Each number is 128 + 32 x the weight over its row's rms, rounded and kept within 0 to 255. Layers, rows and columns count from 0. Numbers have three digits each. The size before them is the row's rms in percent of the matrix's.

# layer 4 MLP up, 512x128, rms 0.412, rows 302-356, columns 0-127
104:171129177166103132165076119163134118083129197116120151194194120144136098124126129137095220106132142146193116100139099106118145125147165179115129097135152111114118104156097135089130161098071096136079084134141163124144118127189082154106160108110149177143175121106017120104125156148092092142145138120138083155158167136070112169105136131135120072128133102119137168083138074169163192114137
112:061147163163118124172150153088110103165162140145153097155129199195146114143129113130168092200121112114180188112168140155112068163152128175107194120151154127159103112159108084123132163145112124143125084140126204125119127066091179119132158113159171153135148151091107113138153106115096170177149163091142105150039175076148102091113133148143103101171137133117142145107153124135066154073148
099:083161136109151106181122127114130200079110108107091127171110165131059092202104188157125140079142113164064090138154144173104154159173121144104040104132030096152190104127103148137107135120133152140129119069115120084138129130141142117120127106139121169104149137157105106163092123112074133124105166046104167149133138174145139166097126152171131150086152173117133134200120134121143150136089
103:115126096102102141074113170195154143184114144079158079144080104154173165091154150143132080160180107074139157163168088124095071127050139064103141130137140117183069100123117141124132179119125128125087166070111071129129110119087119113108099138135143103121139105168116116114073151144066100131129140112155124095149091116123093139120084170118109096043113139097131104108056109140183076108113
111:209089160143083138129128147062170127107150157121136032097083108168132163144164140130110151111118111084161125106161194117059138150132099132180121061126153132124147148120140160140137109125127125112067088107104096125115113180088159152115136049165162110142134130142136126125156084089117133131124111138065098134169153141140100113126164054089153076194147123094175150112134101150102161188178
100:136120090118112128162176117153087144112105134111097160114150093141137120103168160158114112161135112088119157062179092142093066130127159121136167091095149110145033134177143124051099132144079150113136135161092091143131130133168107174092146128134124091149131153150158184169207100172092142121116166185086092172121113074109112182109110117097082086116060130084101179163129145163123184107126
108:088119171159105093165112087146118133101110134087082141110134113086155113153130148144116113137100097129154153067150136075120172097154181136134122144170077107123146150161111066180103149173163141104091092088166202129109101130128099171117129161113110118161089099177103142141104153102155111144133117111148170152128137138081134132069201078078081119112153093102162042130050081177088120098078
107:152058100188110178186075088064173113169146059162137127120226133125157110082078150168095132124114125154147122110116163134064140132068114158126169135143108134144114120146141135136106156197134140069128141105091142137131067122091116180163183078131084135159124094075059163099123102126162129145120119129175144073127105128129143130134155113127140181140133155147125141116185116128150119156077
109:078126149104200131143121139050100109124111154150128130059129142102080135133146148106164141136133164108095159046088169068117102160136176136119155144177115096161130192099143165131089129137126159103145146148161181149187108084053093109168148113121155071143090085138126136139163129107152115185062120105137098166128157110104111139118085174127124118185089116112110155139126115156224114098143
104:092182088106174114182143117172059148136140125167168176132057099109126125140105203155148103103158144176099142101127084138127148112134129137165119106087177158082126109111147148114128097105054091117121159130177105105101127131099119118124135118146136159180169104193142117130113191099142079177150121143074112173086193090152118124129094083143107130093127165112156167159170169119169070066149
098:101145196189128077147072165214154118114179178122153151121141089115125107121190131190135080139172104105112120149094090159088100086118095117100118166147106114118054152133092125172129152126134088093149121144082082116139099160142049144117175146164100160066167112103108133105135157143091106134130099119137098135088097147115118160152058160121185120131200108116131144172138119116106178163125
100:200147093167149170131159124146180134122126130136146101171172075076162144062144122136192144131131123107095101122154091107169085117136176115081133095157142143130127134106153177114130069097140087066153130112143120121135094174147104083085118082169119127101127121176116152079148107167136143115194089093153173091162192107114138128099111169090169139120118119129113178242151169171125128120146
096:092124128178129136150083095103118174192120086159117119108123115150164153135109163093098133140092110115084102127105122147153122133150181089134148215188113140091092125147137092120162124107117130159104174090081124118079166094149107048182158155160146100148108114200080183197164058127095140147131133143121175098100168113133106076112149060136129139122060175149147187131117126146128141122158
104:116129138138114056080121114072158101150110125109115131097187117073100106183147136150173124149151117110177080125129103073113062148125143113137119097167061151159075099171129125159193141141145104137146150095114129130161151180169121145193137099158126113088149066146118113112105175179132158123116110165073138116132190126143103150098178173153078122107199156121119113174094080124191103163165
096:070113147086130179131142186121157136158171068117146143127103101181085136160097105167173188154155199137129164191135124140128151128148142124140103101153099143146120150125142068134105154088134081079065166095154165168096093183096143163185115102171127061137103121119130107126122152144167097126138144118089132108181134149162046086139121138160123141140131171104148143124171136023129102138135
105:121151147154121104121141135082170123130141091134113127067120138123108097112133085119078129167118123165103101125183101168148115158127089128114159166124195120073141168116089112052160142096176191127108118141162109183062186174118046154145117162134127120133181118169162057109136158116106185179115160061097157084152107125115159079130116089092164145134112174100080175130130152135091145146141
102:133141173056183120120094126117111080049111101115131119213117107149097126135110132124088138118125132120164171120149166102085144136089150124179070173112152164191152117124120095136169115146151162164110147115131129110170146093114151117152088164172208163139115095090131161129063078137140168094193155135082133129173144109078124135158137179144217161150096124097137086107193133123121122129111
095:104194164146129153120134175152125093181136121157151113238071178108172155083155109080111136116130111129126194129095174174131104166118083105089154160132145075159084122120106127084130107124116165145128130107120138155165139117108141100109153138103073130205154142135140115164100091148090118170162106194128153131188104120149071127103192117084131086126102075185128082115147139147118115181136
102:079117116122107124138111170183139163151119117136108116094150093195114071129102078087158122092039092107089082148156129141089128082107176124156142051161112143118149127120106158153159057111117123100149132108197096140106179132177064137120086085151147125148128136116154128086077061162134185125116122117145155111124174078159107156158153111085105109082116133105150148071135178165120093132170
107:159129138129160110170153163132134072142151154126090129154180208132138130155150187131098089146091107121113146110158078073128184133045103156103079073107142148114138131137151107140128164092144071151068097132080091139178138121177175145109141143144167160125146108177098088151107108176163092135181127105122108142160151107157065145120083108050073077133194115120108120148151144140135137133081
105:179149135134109171172119138122077142067162148102111052074129153097136123077150085162134134095147093154168114149151073092075103109157115116078101132149128180142093202109165117168148147164100090163120089120166115138104130146126149094085139105120059112124072096215115145181124097166129122150093086125072201144167122103090162172130163073106114101094119124120135155109140114092133139111134
088:191142129217119162158108118141152164133153166088094118114137109132087114128085151171202187103155130141171128136103159152117129129108117126112153138131155187122138121078109099134137084202098130107121077136121142239064094109123119142193126150141096127105083160109170139112147120143135074091129155073111121121156146100157086114072163133152155126133191139081129126188141133183106130185130
111:066149167160139142146122144109075117151126089202082136137124128063108134123090149194187141133099147120161147040138133132138155108118034158140115142111191153160145101150150174085136119184096170110135151131141158114096074157097147164127148187123180175128137119095092131160098155127138172132077152120135113129125128116177101096076179070143102147133142125142142138121082093185101147073108
099:139135142128134179171160132117126184090128112157220127147110140086143155121112089117171184130085130100138160095161124122105088084126123150160117108121126128118148110177128125098146204106144118179096143139076109129176097115084140108148136151139084114126070050116146100147155154157040138145103128157046099114110182117070169129129093093110151147130153158045122105126123165148112065122072
091:186077145128185074135082127133172154171116160093182162162123107151163157139123082155131164122141107151155170091150121117129131132088101130144169101194150103131112075131110121109142192171104182165145136145085134119123127106182087106154125148167069160084133177130113096169075096120128134127199157160131149106113118155087149161040133052143152142097139124160184120112083130182167116148141
100:104107152151146185147115109138116152148151120072148131151080080152057106113054177090097173095153103124091158093121103195172115135111112142089115145140069196131188175122155045126140147073126102131071094114154132103131095121155116149091169088169095147127145094126163110151119079072091133086173096114144121098101178142135145159164152087100104107130114137100105130101093164106161106074102
094:160166126136120204110184098102165153146129173170114146128153073117148167074131128144152139106144085063137110088189113122079098117119092152108107110109144068132178180131152144071132132131132128172191136116180129177200124119116107170121197101160067108132127126112102144130114170162159140125130153086107095112140126158097157112156062078078149142146110131129160147096154093108171046100153
098:127138110147118156107085127137152149128158110131144137024110096133147119091041133125147088082089172170152093109075100148163086079129080132129122129117140160124100112122161134142136142138127091084170111148077125155179103085177075133137105129106135110117119044101137055112117132134163179155156173125161129109097135182109141169160108117189115089141125077139129172150084165079045111123158
094:148101157068104155103158115182158127124098115057114159048118114113112142104105168114152130134150117164153151118135083133166169160139078173134117165150127115131113137121197162124156145154131183081091129124165095160100106132173119165177100083159117149163135111078147114119076117160171101158109153117106084091085067104115101056095124113110114157039166165104100147144208106112111109091156
094:129147187159108144121138135153106162093156186145136132145071086125182083153112186179152114105187121148161136108112170142145100167159106123113090165178111195162134143094158121136110090159133151101153068058126139182120138106083095132100086145127106146114074181144191163111166053174161117150111125153148064106120141093111126108145171164114057127096165115132112147082109114142173085117117
097:135150139143026077178129149079164114132125128166158123167075134149134105101104098124093096117159161157241145111126162139107091124152125129125144139075113074150121090136132131132166191123109193121128173124068106137118101137154108117111213120135157098148145089098150109099170108148113150174183123108106117056147096068117115125124127110099129100107141075170157128121080201145100126119138
102:185076178175118128052111164100125164174149098119154091139077110144105121087133211173185167130105121165140137102119152162099124146142127132139110151117181143123137082135117142127129101148083102072193114166099136121106118073106120085114148157120163111112157188108174124108155164148176137167181107166114104125119095103070109101140095124150086129037160119113135113181152105147198150114094
096:175110123198148142098116108117105193076201076098134105112124170147109129102131170133082146132174068124088115111106132113141147095113157145152156129111144086145072095102110147067120132056131144112128118116092141142130144035107096112069155121124111027119178128143149137109073137114148134151153138120114098147089167156090141103129062111140168147116111073132162110121085096120209108095129
106:149148153131131095099115124168190132092056131127172095151144134120152144135110119128072068161162077141073095083132111102084107134130085102114107126131096114103123146160131101065186214150108115158208112158097165103085156146062117130118169104054166136137154085135061145094187146145142109148130176108161128102113090133114126187152133146142101188156155130098136097128157141136127074109094
103:134088106078125129116107142206039142104121121135144195159093077140156117120157092171171125144108114106102167134184200145105091134164099173136104129141137172182100120146168144125159189175147146114105056135146088115128139157092113111098132118152192124125112138142149168186119104120200108132112152144118135107051155071194137142108121129152084145084124128114101159144154105095131171180139
097:195095162109103109152135101111127140106091103170078147207146143041095140145182163130153185070162118142135106147129121133066142182089149134131081114125126049147143133139141198095146090104136161082139084144164104152155065195127126134138143118140192132138161133056075089129143120129125118131080149112165148094141139175090124120090118176103124091127152166121124165149114146120148125175163
114:140139150155128102170098166147145089107115119168173093141092081108130126072136172148143164123110075205100090110130166119136106065157123160183090165124104082128196123134089125135151176140154143152157130124083106102119149124197153124105142088131094101094179126142174086118144181095117133162119134111102047124176148147098142134128133104076185186096153166116128170171154193190144120083133
101:125171110066142166088124105060150109156140067100114108163139118142092137145145141104122169181217138095109114155183145080134089102137136108121117135117080113139155222096137128151133116134108122143125133108142133135147154147164065155121176091141147106128192163125081159100094183180098198115124134137141113078155105160109134191122139129064099176124126132107110071114122149133129048166176
094:041126130121146105094157180139100124151113114107128106121129124149108110138115136095112104101123089102108082125130166113179116122150148033105085090182128225116152153144146170195097139169127122062147145073193093127071158158138116118114060082116159192132118124065098127142123086166114116136131125144160108148118173112115119122124130141066167098197148098143163146083105151112117094107150
102:115126130138087154097125193130125061142134080102081170127146109064159130180085196146088132151149139085191124111080190108178081154114101135127162118079161136179111143154145081155105106102120143143149113142135121093074142198129154124112085123125147164180136125204121016136138114109155139176113147169128121123135140162113132112146125093150163134105095104121127123202160145149141185142141
102:072043148121164151131094115144081112138116170100096165185199153092109191106083135114177153069116162100132111130138164130159124157121092137142062101093077162179126130104151141111165136163126149088106084103075133131106148146144116123154035073117130119177165106166124122144068097143186125134115097131120152083129109103147080121110111105135098077114195151176150135132095111120142155077137
099:108151108166083121140129094098128120170126113125100123108099121084125048112142161111089172174084140101099092120113077131114085166147088069118108126185105104089072184150156104071137122153107149185138132102118109124146133093098100197100154093111165145144107057169143173125085143108129144179079164120153076168148143137101098145130088087108136098098075122129113101140166216097150072133161
090:091185125151132132111163127095160091168155101071198120185151111096099143139140175124147037124105089127136095161114088050145127121110197093109160125173124127155069182101125120122148146114096117124165144118148115162099132144144190130090114121175133185129161124158117074145155134119124098108113160129128189070156120154169137172093125091119099165153165096110099092086116109178098059103162
092:150203159131021170142132113127088111155119134146117139126163069062120179149091118117181070080104160161145128098219070119189185143096096126093144131114099111171144148130121096147176120145131115078135054092116174128130125157106131107105104114121108176114135099147149179115124117104140177138094116073176125117094071157150111125167124118108152100086114154153124106106103120151077113107113
099:056161127160149066176101107154102104134100103110073141100113155120097153105155126103171096167118126166177125097120122083091115135106186084137143143165075123089124179097146166110132177165071115087095116137120125172151128130107115133159179148151156145128112059103125157173116152084199110139131159125104130163110163106152095167160097084107037156183119146118062127130104146059171135111113
106:195151138191143135119111100152137158094121136175189085211127138137188145129129091170120101113094122117179138167093100139126158020090128111075125068094136146136090179106157163163124120092079115124126120133127136105112083148120150127059116154191122117138129109146131102106098090142148130134161104119122153209131132137094173132109145119118127173155080095107125074124152169164203162144093
094:088103130085129137137163140137113122082154127190152176148126119170154175149116159099157099107135126049140078112148090140073086130113106158128125088071130146096107112097160091100199149171156102139125139141058135122097115120180194147120138159153080101180085204127128121147174078144164163167130151139210097117131129081189108120108118182090119125159135087119114133113109143119092106070166
098:071157151084197152142138150102129109103070145150138137164087130094195110148189113123165113132122098087082180124139178118139168110155173102113111072093131196137114122112132215118160111146104072157132080122131126035113114150093138120098114183145128177184129131152148175136109107093151137141154151149203140130122120144140108112158181164156119086163101092126163113142137167130067152163126
100:121074154134145144085106106120124176114141133180118097158124088098120126077129097127108120124143136146145165119164165084104093072106151217156111125116108093074113103132054157146141141127147067105108106133162180130145116098134143107105203139089118084122057191068151106131148106135129141145139200110080079116087131140105126114114125084054116104142093124136076116132191054151131103083107
098:168146163126115187110105123197119077186096153127083038101180118123143094127102113103080106121036074094062112136101143105150080086127131177132102116124135111124146129122155206070135119112156118089066168123150123055151140134143129102103095120116121170184104135144153188138144174107138162120134163120116162067152130116110153164109089116152125208110114145112146159116148124139147143118133
111:148100137165176168114107081078102168114131090112144087087098123084156136111150072140159159089152133103128163101097192150050130127153092063144144145146087156123131140157119088139106094091097151114112111102172110054120157127151142128116098189172098088161122104148104130144115169171075127159115123108123086126171112144154104175105070166109147160077090103130147068209103124141137128056165
097:079065167150201058088066120120168163105166115098104121134111128114129066195158119118179131130142091148115125095126134125147111080139140122176091093054091113087152084139133089149170137164113146191156185153094067105145174067115124117146104096151135180116142122126117091124124178171174168117109161162155100141102141130129122133100125124164145151092111135151170106140168162167090064117098
105:066164151117115085131071147125236124179177099132143169089073143091135146137123141097120140131160143109170074121112120182088134141130116042128126125194114101116151166121133152089136144118124107165131109075133067176104148153121102128124136159167124047150131113140176092081155168146126135131086082146158166141068126112133129144143142120105103158169126138116169062121107186117196123092141
109:066126146076145135169162158136173115117122082099173085086161170138143138182126173121115135139151121158185114134143123137132092146136107149068176126123087143105075146113113119073143145182122152107155124147160153120130072167117164117085138147127097130215075161114105092135162075119133107116155141158153121187089172150133122072079086148145129148212139125189115163067109091114107096155192
102:071140176103159114171130112162129102129132073126161092102150164140103168111149145098125056111121122116081131105082059112144133161111080123113164156150119144159129138118150159115086124127142114154135058101133082173171164134115137114123073171135137148156151072163142101151172099124131073184097092111210092098064068123170155164032109156128088095114106122102163130167108118157091101149142
# layer 4 MLP down (transposed), 512x128, rms 0.206, rows 302-355, columns 0-127
101:111171188149145131167120166117137044163101098182100066087150150168137099144102151091149116141109176089093128142058092158163102136161107164163156187139135112136076129116146083117158166112167106090148141072145163139135108125159164134134131163113089085152108158162163148209097168128128079070070122087117182115125124137158079173117171136156138104103166114123139109098134106119116157116202
105:122143105143100160174132154097055078183128152116094134128162137123148100072183093188123078192162149103148160062131126134123078097146095110127104094123104164103140150095147185112127125138136070125124164141124121165075135153089160118123112112198119169109104112119081162054158106085094158127103149151159096150073116149189129161124113096137092174112135200125164152108130065150096151085107
096:110146128158123116128108106112144082141099156085204137117154180172142093126142144126123136141070040101140137135086106160142056097074112102185106185142108112094117107106170155189119127089144098112182142127115168061104159115137077093116133114147118130098061103196093147092156139084170102135127100073098080157147113126160121164209143103151152139127093139134156170119156117117154142077092
104:134124196109151155153175142199131129166100114131169156125162115105140147152159117156120126078083203070152022144103111128148110178100146114092100129145063120107081135111132103133102078147131098106074135097132135103152153139105123201079142140167102155152144106141129096111083143134191092127129133106129205177114135137193141159156135144127181173111105115120123085107145068148141157085170
103:104099120107117124110143079124170122093138175078180068082141097085150148148178120115086108075136067117138170099181097184106128134142145108115160150128202094132117086201111203178137109167134173149170128132124165084128142137112149117087172120090050114136132134127147159137151063097154059151102144099166060157145108130106162093117127152126132101085157119121143184121136139086139147151097
098:147172080173165153073112109164078104140155103187168153128081091126131121143096151144192104157174109111136137222078194151166149149100126116130127104138127139136186137097189192134115089116167126145155113136112084158115114111119137180144143186121120144157139156140090134130130170146129144126119134125129186128090087149201120060096134109124154118087145058091145182079156162181128147103143
099:136104172099126106104172175134160113110138143117118173078129111150122160124157114071094057088102099154095190079101112085146110140162178131109129090150145100152163076088137091145114118177141130113124140079194137094114135131180122090144125126071047067120144101087183182072131116117157105148109149149141156136132142177156143113089179133040202109143132136148152087083128114101110126107130
096:064156101172128123113167058142111103094170154168119149103094135131098100192154123132160098131136146158139104114131198114176157108119102104159158081093154121145135127161086135140137169164132156099121101124095083158108139124135130093163144106156107096141082127163134167000093077135080150170094108146101156140111116132181089116173125142126155121145165156107148149111129116119114161101170
110:104177102189186116099171098168110179124100180112062116158095081133168104098130120160117173106108143113070123111121126127150124169093139182114099149141153109132150060066087140098185105071128153121176150154167186150109120167139109171107146090087124187116139180109133107045143159082096181135135142123157092114171142173167127139092148118127133120106112103130150084081088156098099148104109
099:136083136102163132140105130164094103168123144107119098157134131137154137108153175124122142129121161170200169195170137107143162154081119145076167140140142077112083044111152082114105111135117074081151085139154122098121112112170125076084135105142106121164122112059132089131128133079089079089087115103156128079110114130067110110104137151148098145159134143226108187137151057134195132119162
098:164093111140148143121141108073097147158063125161138096147156135108128152160133180170130111119117150108116178147110097147108150123153109157114117131073168169134158143090126106094110127130128213157074185119058131140169057140143132138122092133129157126173132116067134165127118065134133191125106138175146132076187170132116093164213145136061151091068141175126107102108187141095104105125176
093:170111061093185174099097114170132082104115154126101211105102122135134117107115108180131147163119101149161164200121176070167087082164145141124141100098072109096094135103103092115149114116133130157192114186134181146121091125137120146126154123142112156121104194139110151103130191169131141111141139134168145169154129188085073112112185170067117124112115107154100152140149104050133154096097
105:128117092173142091143150132150159169150092147184124088050136130078122129102107153150111143123143136135144183125165121106144099082091126110122122116107170084067160142115127078180158085112161165129154145189077115134109092134156103140094098121172144118105143067150191157053138170160087129145153176158143123074117127100135142141136082179155115137137089157195093116030103180138149140124167
106:116165151180134050091124067151114162121156098132123094161135178111131108135156116090096132139085134127131130138106101125124140153192157120143144140123177106154040074097134069096109143150185176128130161113138100097122162123090147122185101140118129132080059077114157110125129172139126106157185071172102149127176148148135180115108219194158096186137142145169095119147159135100149161113115
097:118117151182097146107150180127132090178052173144100093128163125179160178098077143096173154142124099198072143134177035139085105161145147092156177095093151129133102109068170146128132092161131083156132126162117142133080137115141164087140089161121184095109157146107115143083112089159088079092135137117117108103104120077092097117088141126147116102130132087107084151087158075106158162146102
103:197129116129183165107159111155130133109118099166170140133092115164163128134101148133128174124113097153114066128110097141154100165085108129135198134052191150141109080087081131082137150127190169151142119119193148144140099166130165174121098135119128113121102128111107106045123144110102141125172137177132178171127115183079182054190164128129187097106135140129089158146150092162107118124077
107:137127111127151168161115121141096154182137085075105167139157139157164129110081137129137125109109109166063116158210107118177144112188035155100128096116119151183150118097075052146153148098146123073121122177171128173138077116153160083119121123103131135109117135089143121092157193167172117156123130193151086113141107123121101114117135068124091114119150119116128206130132071150102199146136
098:118156104102107100140179102096117101102098141154185103154199132106129065151126130088117153131138105073162148166123148166062143160056089161132099158117131091126144144101143154093112126132151121154126141119141139182116182082114174199128140069144109052137126138103130127063084151136160048133152111129121200085162096125147149147125147127121106142097138130208131176148154084109068152151085
096:147138126092126141154145201116118141115143149165114174115056192115151141070117113124126157122143130146156085114139116082122113091142087159174143156115110135120045113162113106166085125121106154181163119131155114130147176206195119193154072151119188139140117201160112118070178109154148106124096178131073137166096107075150139121123145107126175111116156115144208102185141159133134159126128
105:082135069187097107078131113144117174155124141112142148114090113163137076085178115152172109196099148081158109098139120092125121090101102140163144149097065075108127127138130149068134131135098117164104125171165106185135092144108173126091083100123109131100085149177141143143151165078142112138148113151052067088182124123175118105150077113085106167105086079067154112091066161126128116107122
106:089163136196180158135115125143101150113110127117123200154108117109075130148216131186123120091150131116156113125145064127110155121118115089047145132107140132164079166102140132106129144114117063095145159139175164148089111067103131148161154126133073136158053159120140110200126045114114101054158112125131154149128131150126111136192145168142134122129124166122115121129157202098098162091092
096:145145134167099121142145111124181123159096086069172154148144122127128137091084154175170136122092037139136100139094100153119212043160144146094145104150186051111138065104163069073117092115138130105152107127121172122198100111168139086111129152153138090099088092135138126108108150103066147125101124147097134137191132084106139086154131138156145121100120124165125077131078152105095157108092
115:155085092116145111155134116103139171138059151153122122083155136106160125153108119079096126072122160216158139139148201115166128162154135161128132178098112111183109113156146134162156111169185065150174116148139124182129079139148158154100177126139126153138134136174131120155096171148140163094152090133068101136131072154135111170130143123117000098154141098141103135093150089069111150142124
103:149147144101088082155107151112146114109147056140166142176112173134099111055130115186133171133171155149165169090143164103108157156158103118142099122113091112069173077124179139136133146155184071110128127145093118083087167221155123151131140092112082187125126134090139099122150140130096147091105091086094129092105112142137155051101146118170144206186177147124105102092114128122140154157134
094:162155157167073091131179078119213133123117133144046210126124142164109093161136184133145121129101126151184108083130159152126172076163118147116147111065165166061105127107137171166156148103114145099108082121076168138134124107126112158071096176099115096139155098155155121130150135059107133110111122108175193149148112153156155032085143113132132111135112138075131121108121144121106106138118
097:133102114128105160083121159139056086127122100132134143182092090108143146148166144125126165134126116109121102177117104169132105191102095139131169168145134133136116079199148093127099130100152126163112129078159127137158094134167066114098141142100106071134131124123159120112170180075137157084076061167156131117108142108125202160152147179068124107126074173134056107094068205105161170134112
099:124199154122102125149108073115153130057156127165091133104173104131139138129160129164134089144140105080139166102150131140091103141091168128136106124068159148108089090089129171155124135144131174138121111083113161177163134182146213078111178093061119132135069112149198142144197177117099134164129135124132086028132170137145146172161125097117123150124104150155176092141154157130115131184142
099:179073046097152119132141127151143076147128078107102075084110094158206126188157070093134133125151109144098099148165165092150102109137084088126075113156124135119155107137060109105122127144158168182126145152144107202078130141132142134096151130115137135134149128097130071132110160133085088152129165130091181173139124113066120136155178149179134087178142130129118080130116176119039141113103
094:075136141122104092163132151062189117163121220142119102128134189145137110119133168099100105092147132140073126146184157175142152085133115142102135138146147055139153126152126089102100149142164150165211119096123117094132171080123162132144121137141198132080155110110144152138136055128131073107148132116169130099181141173103205147102088177164142099130138147185134106110153128128145200098098
095:097110082094124137106164112081194139163116135196145109098145181137166161119117166132112165087094163089133140129076087204091122149104132099138125192112146149110109121146170130149110087052094111162182086139109161161131169135098125134158135104092055123098084156117153157056118129094119150064078155128147130100177175128115053140121179115155174107120121111109146108079130128086129144147167
095:114055090109159072150150168086110184165076114103129139103111104115118152103132163150111136057162111118104100178129153102136132111143121158114127139111139070159057131115097078128134177123129107163154089163143152121072113164138092103073193143140161096113133051110126140042126125119119089091124110107086170109136098114143137153060147126140092147144109138173099101186110120142046131070095
106:076118115154090160121134119137078126076090110141108155145118184134135109138211174090162136142102204142178130101090129162202116125102112193138132158153082103127109162097169140124113170158108137175181134121103191132145163138086165178097122084152136155130133081138092066167097114152118119149060124120069133069190084170164111141126115124123146119142142151152127098176083113167137084152137
100:147139122132167123148120114165134142175087147153178174108135134129153113148167153216132103111087122140142126151169182104193128131159143125104099084078140132169096159123082064094166070134169153182099113145136175147116105116079147132140121101138104075146135139171063136087173179156146138125141129149076108144074112113162155066153134105184122138149127172130184132095102142136191195181173
105:185128043115122132147101112126086132095159076116130110179120086130129116128073078119138182128159117123070166105119088195131153111124094151099148182140099129120134143147123045168110136107033163164164167134162113089123097089167163167124107149119121134140096118155125105151132171158211120122103097162165129083076080107167110163114161134085114105154132172160144156140175113094101118167100
109:100111129085151204105128127056101150124048109115160094131182103157126117058106116093124102071117165103105099159096108140132169143126121149162177052099153075095187120122085149155136181072074125136113178112177096108127133106164104130117110148056080105121117070097143142108091139106170145117155113135147124138127090160127164110135120126149161166143093122093160131091109199116087151096169
097:169179138133111150158086062144157121181074123174097185129136140177147176110096166103125122186105150172145117143090163121134087067176083110099183116118150124152131164161123157093142068108095144132087119097133127124130180093123134154078179128098087137182099157109185125154101136105161162121162101126056089158089141097121127156132136142111219196127125131139118117067142128145175138126101
108:164150117123108113178127104111154089163146142127150139116118129184103109142164143190127119130171173167138132116147110147160091106087150103080060168107103149123161157129135097154114095099182155154068165159197165109143181125106179163157152142065143075105147110151081109170166179143163128114177126119117121099066152179131109051150161122107121096155084132132138109203165097087068091152129
102:166125165150065129198130111181166200103174144123082093082091135133126102110133122134106123122118099182108122236148081085114150069153151126082103073114122112156130110110169076126104098136162147080155155088129123087123148118147130133137111123127091121133134142119060131182097128085136100103116069168140112156128101097113070102088104168149148152213140126175140109132158173116091144080132
099:177159127154150114082088117150209169093117111121142131147139091139104158152099184118106107096191073087148106098157185104102169148139104172122138162154093172096068081115095075107134144139150161082176121107092091159086128155085086112079086116129174167100135155124140130068183159124157090128128159113123191115080162104165168162134145113123168151191133124175094106093122125116147151082127
100:115115090112155085160163148169153154176122156161123115085118146176096111136124145129107106176111166196130141100047123105126162132146177155167135179141172165140087072104164138098169080090134139098181139088165122089062123084108133143089119121114074106102075115134208112110149130097149112122140138094142122147076086159084174065106136106150106203142109147104122122155144198098162119126154
103:162103135139177158112123107108111139152149131120138126146139196158138103125161149154118146155139138151223114199147182178110131133105088114145165203127113109174154155158147082161077116155156111146091175154201100125183173162154155144095103068113176134131053112130162087182102149118109090143122169182141088102053102096176117141170091165114103114141155111107110172130104127118143141121113
100:111145173128072165131148123113129161176102124141124112165116178124142116092185143164189185078114179108137112111115184175169148131149129101164093165067113128134123155097136104130115130166087148130131098095038130095117102131147126111087116131088129150093089133148136193165149102106129087097110110137099088163105111119062103123133097140150113165122212109162062070101158093098084183173174
095:135143130141166183035094114130172104130163141129137112128127150140110167142119111123077091144105117129172093085161073082122179123100077118117144113071187111132129124108168125116088150072170112058185130085125116119134091134130132112092081133174125155158163154103071154125136122120114085134083133164141205098144069137099024130141147102118175184156141181158138171129161114133157120139117
089:162044096174197103134108177107100099130146143149139134117112172087171114091148117115151139101133151139155155178141110090142144108175094172184101136063111170114109106087134162112070140092205118160107113107168106162108156118172127066119149135109176097102114139163104101050124145131093143070136127174085149164152174176118119145136104117128094140128119157155136115040162085081148140110138
105:117103111076149126120156109080105143140130152083062092130135149168167108119120156141073129101139098177086091089136090151143148128153133091105158150123177057074129140105105061122145156128103121145106117108055076181186130138176108144077121091164109152152111123096165108102106172069180154116136117084103145169168136108134136095129147180120102127182159124097126091043100147160087120128201
103:166123106161186066107066115080189105149123191103128141155143152211143145113131128083135099150117104096108173095086150136113156105216144140114101108166116102115093133096145120125052138121141097158135098130158141100125122147127161093119120175158179064114147139133130029104107137104142203112114108108083144127154114090100122161120199141133133183135120155158135110168114183136161175126117
092:162162108142111130142071146113167147157097122156165201069076132120091132178149139145134113170130150145139158156137142103108169140116125159182099159104106109114055105040148136087104177089163114101148088133127125127113205184135167146177126155151135160129104176170105094047167113134154129128124121108094124132084173178105102097112186145142147159086123177164095119126154128162057092109125
096:168120070159131151149122132180130156091159139129156148137148108150139187111138152122162154105072171130151157138120101110192060073177110097159109106127142140142110135152179078093123101100163130091128107164166218089156124171118150188123151119130150165143124162081077160107069198134126070133137136120156148074113106141084102136159173164130112210080114159157115102114178172120104117114146
096:101096094154089104101053117138084094117154120155147130179087071099184159102147084063131109135094161108074131154114191147140140114113092083106148093144052098123133100132086120168108112101154081182158131155134112120156097105199130138061153159130155132146083087137151107115117117134120143176158107128103110081149116151134169107139129147067126084115146122131059100099102104151111218146077
100:178161097147138114138197101106166127093158104186154113142131094118163082125099189113131146095132167143164168110079163141190103165139120162092110207121138106124174102140097131068127118158126124105155102134188135098120164101112117133184187136108138151122103177123136136114179080130158130125115103118094077183172110175109095146115130126157152133161176134124102144129128239082128045121123
102:088127129140146159096154079121180148081120129158172123089172113154169133079154162140138197124084092124105156093091124155117136135153090028120159179158107130136103112150167136167140126144057087127093121070129159106195153128176156116166108153166138138082093094115131144154069091133166142080116084125190135124201141139128156162173085151083110106084091131149157095156098133113158164121111
096:133117084087118156145119108120065145121130129161113091157080151145104200130152130119116154092126117122163086103137111090125135136141195104105147086169136149160154099111137093111112107167110198150157154133135134196149104113112138142151098134138082163142155067111119163057173069193163137127097117117140134155096085073109091116136135226100102134109109101053121211110159125079150148115073
098:157118147106064137110118107137111108128136126120210121127121083118066164160118138128124125178116134126138145086172180175107165089115108136147113098185120129124164186178132170114098130121152110107174139105179096132153146122128197223150145120130074112093088165142112123148103127172157122115076099148106194176077150155160086163162141097089089168136128170118108125086091082057146183124119
104:097106117119144117115078120125070082168095160075153119161125142114227126150125177031192170128090103089161093109119116137102095140139122134128112085110118054139054098110124121160114214142151087162157164159121135145142164127133131175099160138087113156111107126171148121147140105151175132076137105141115151173145125100069147175111139212146132164149168131123108155110082097140118122154134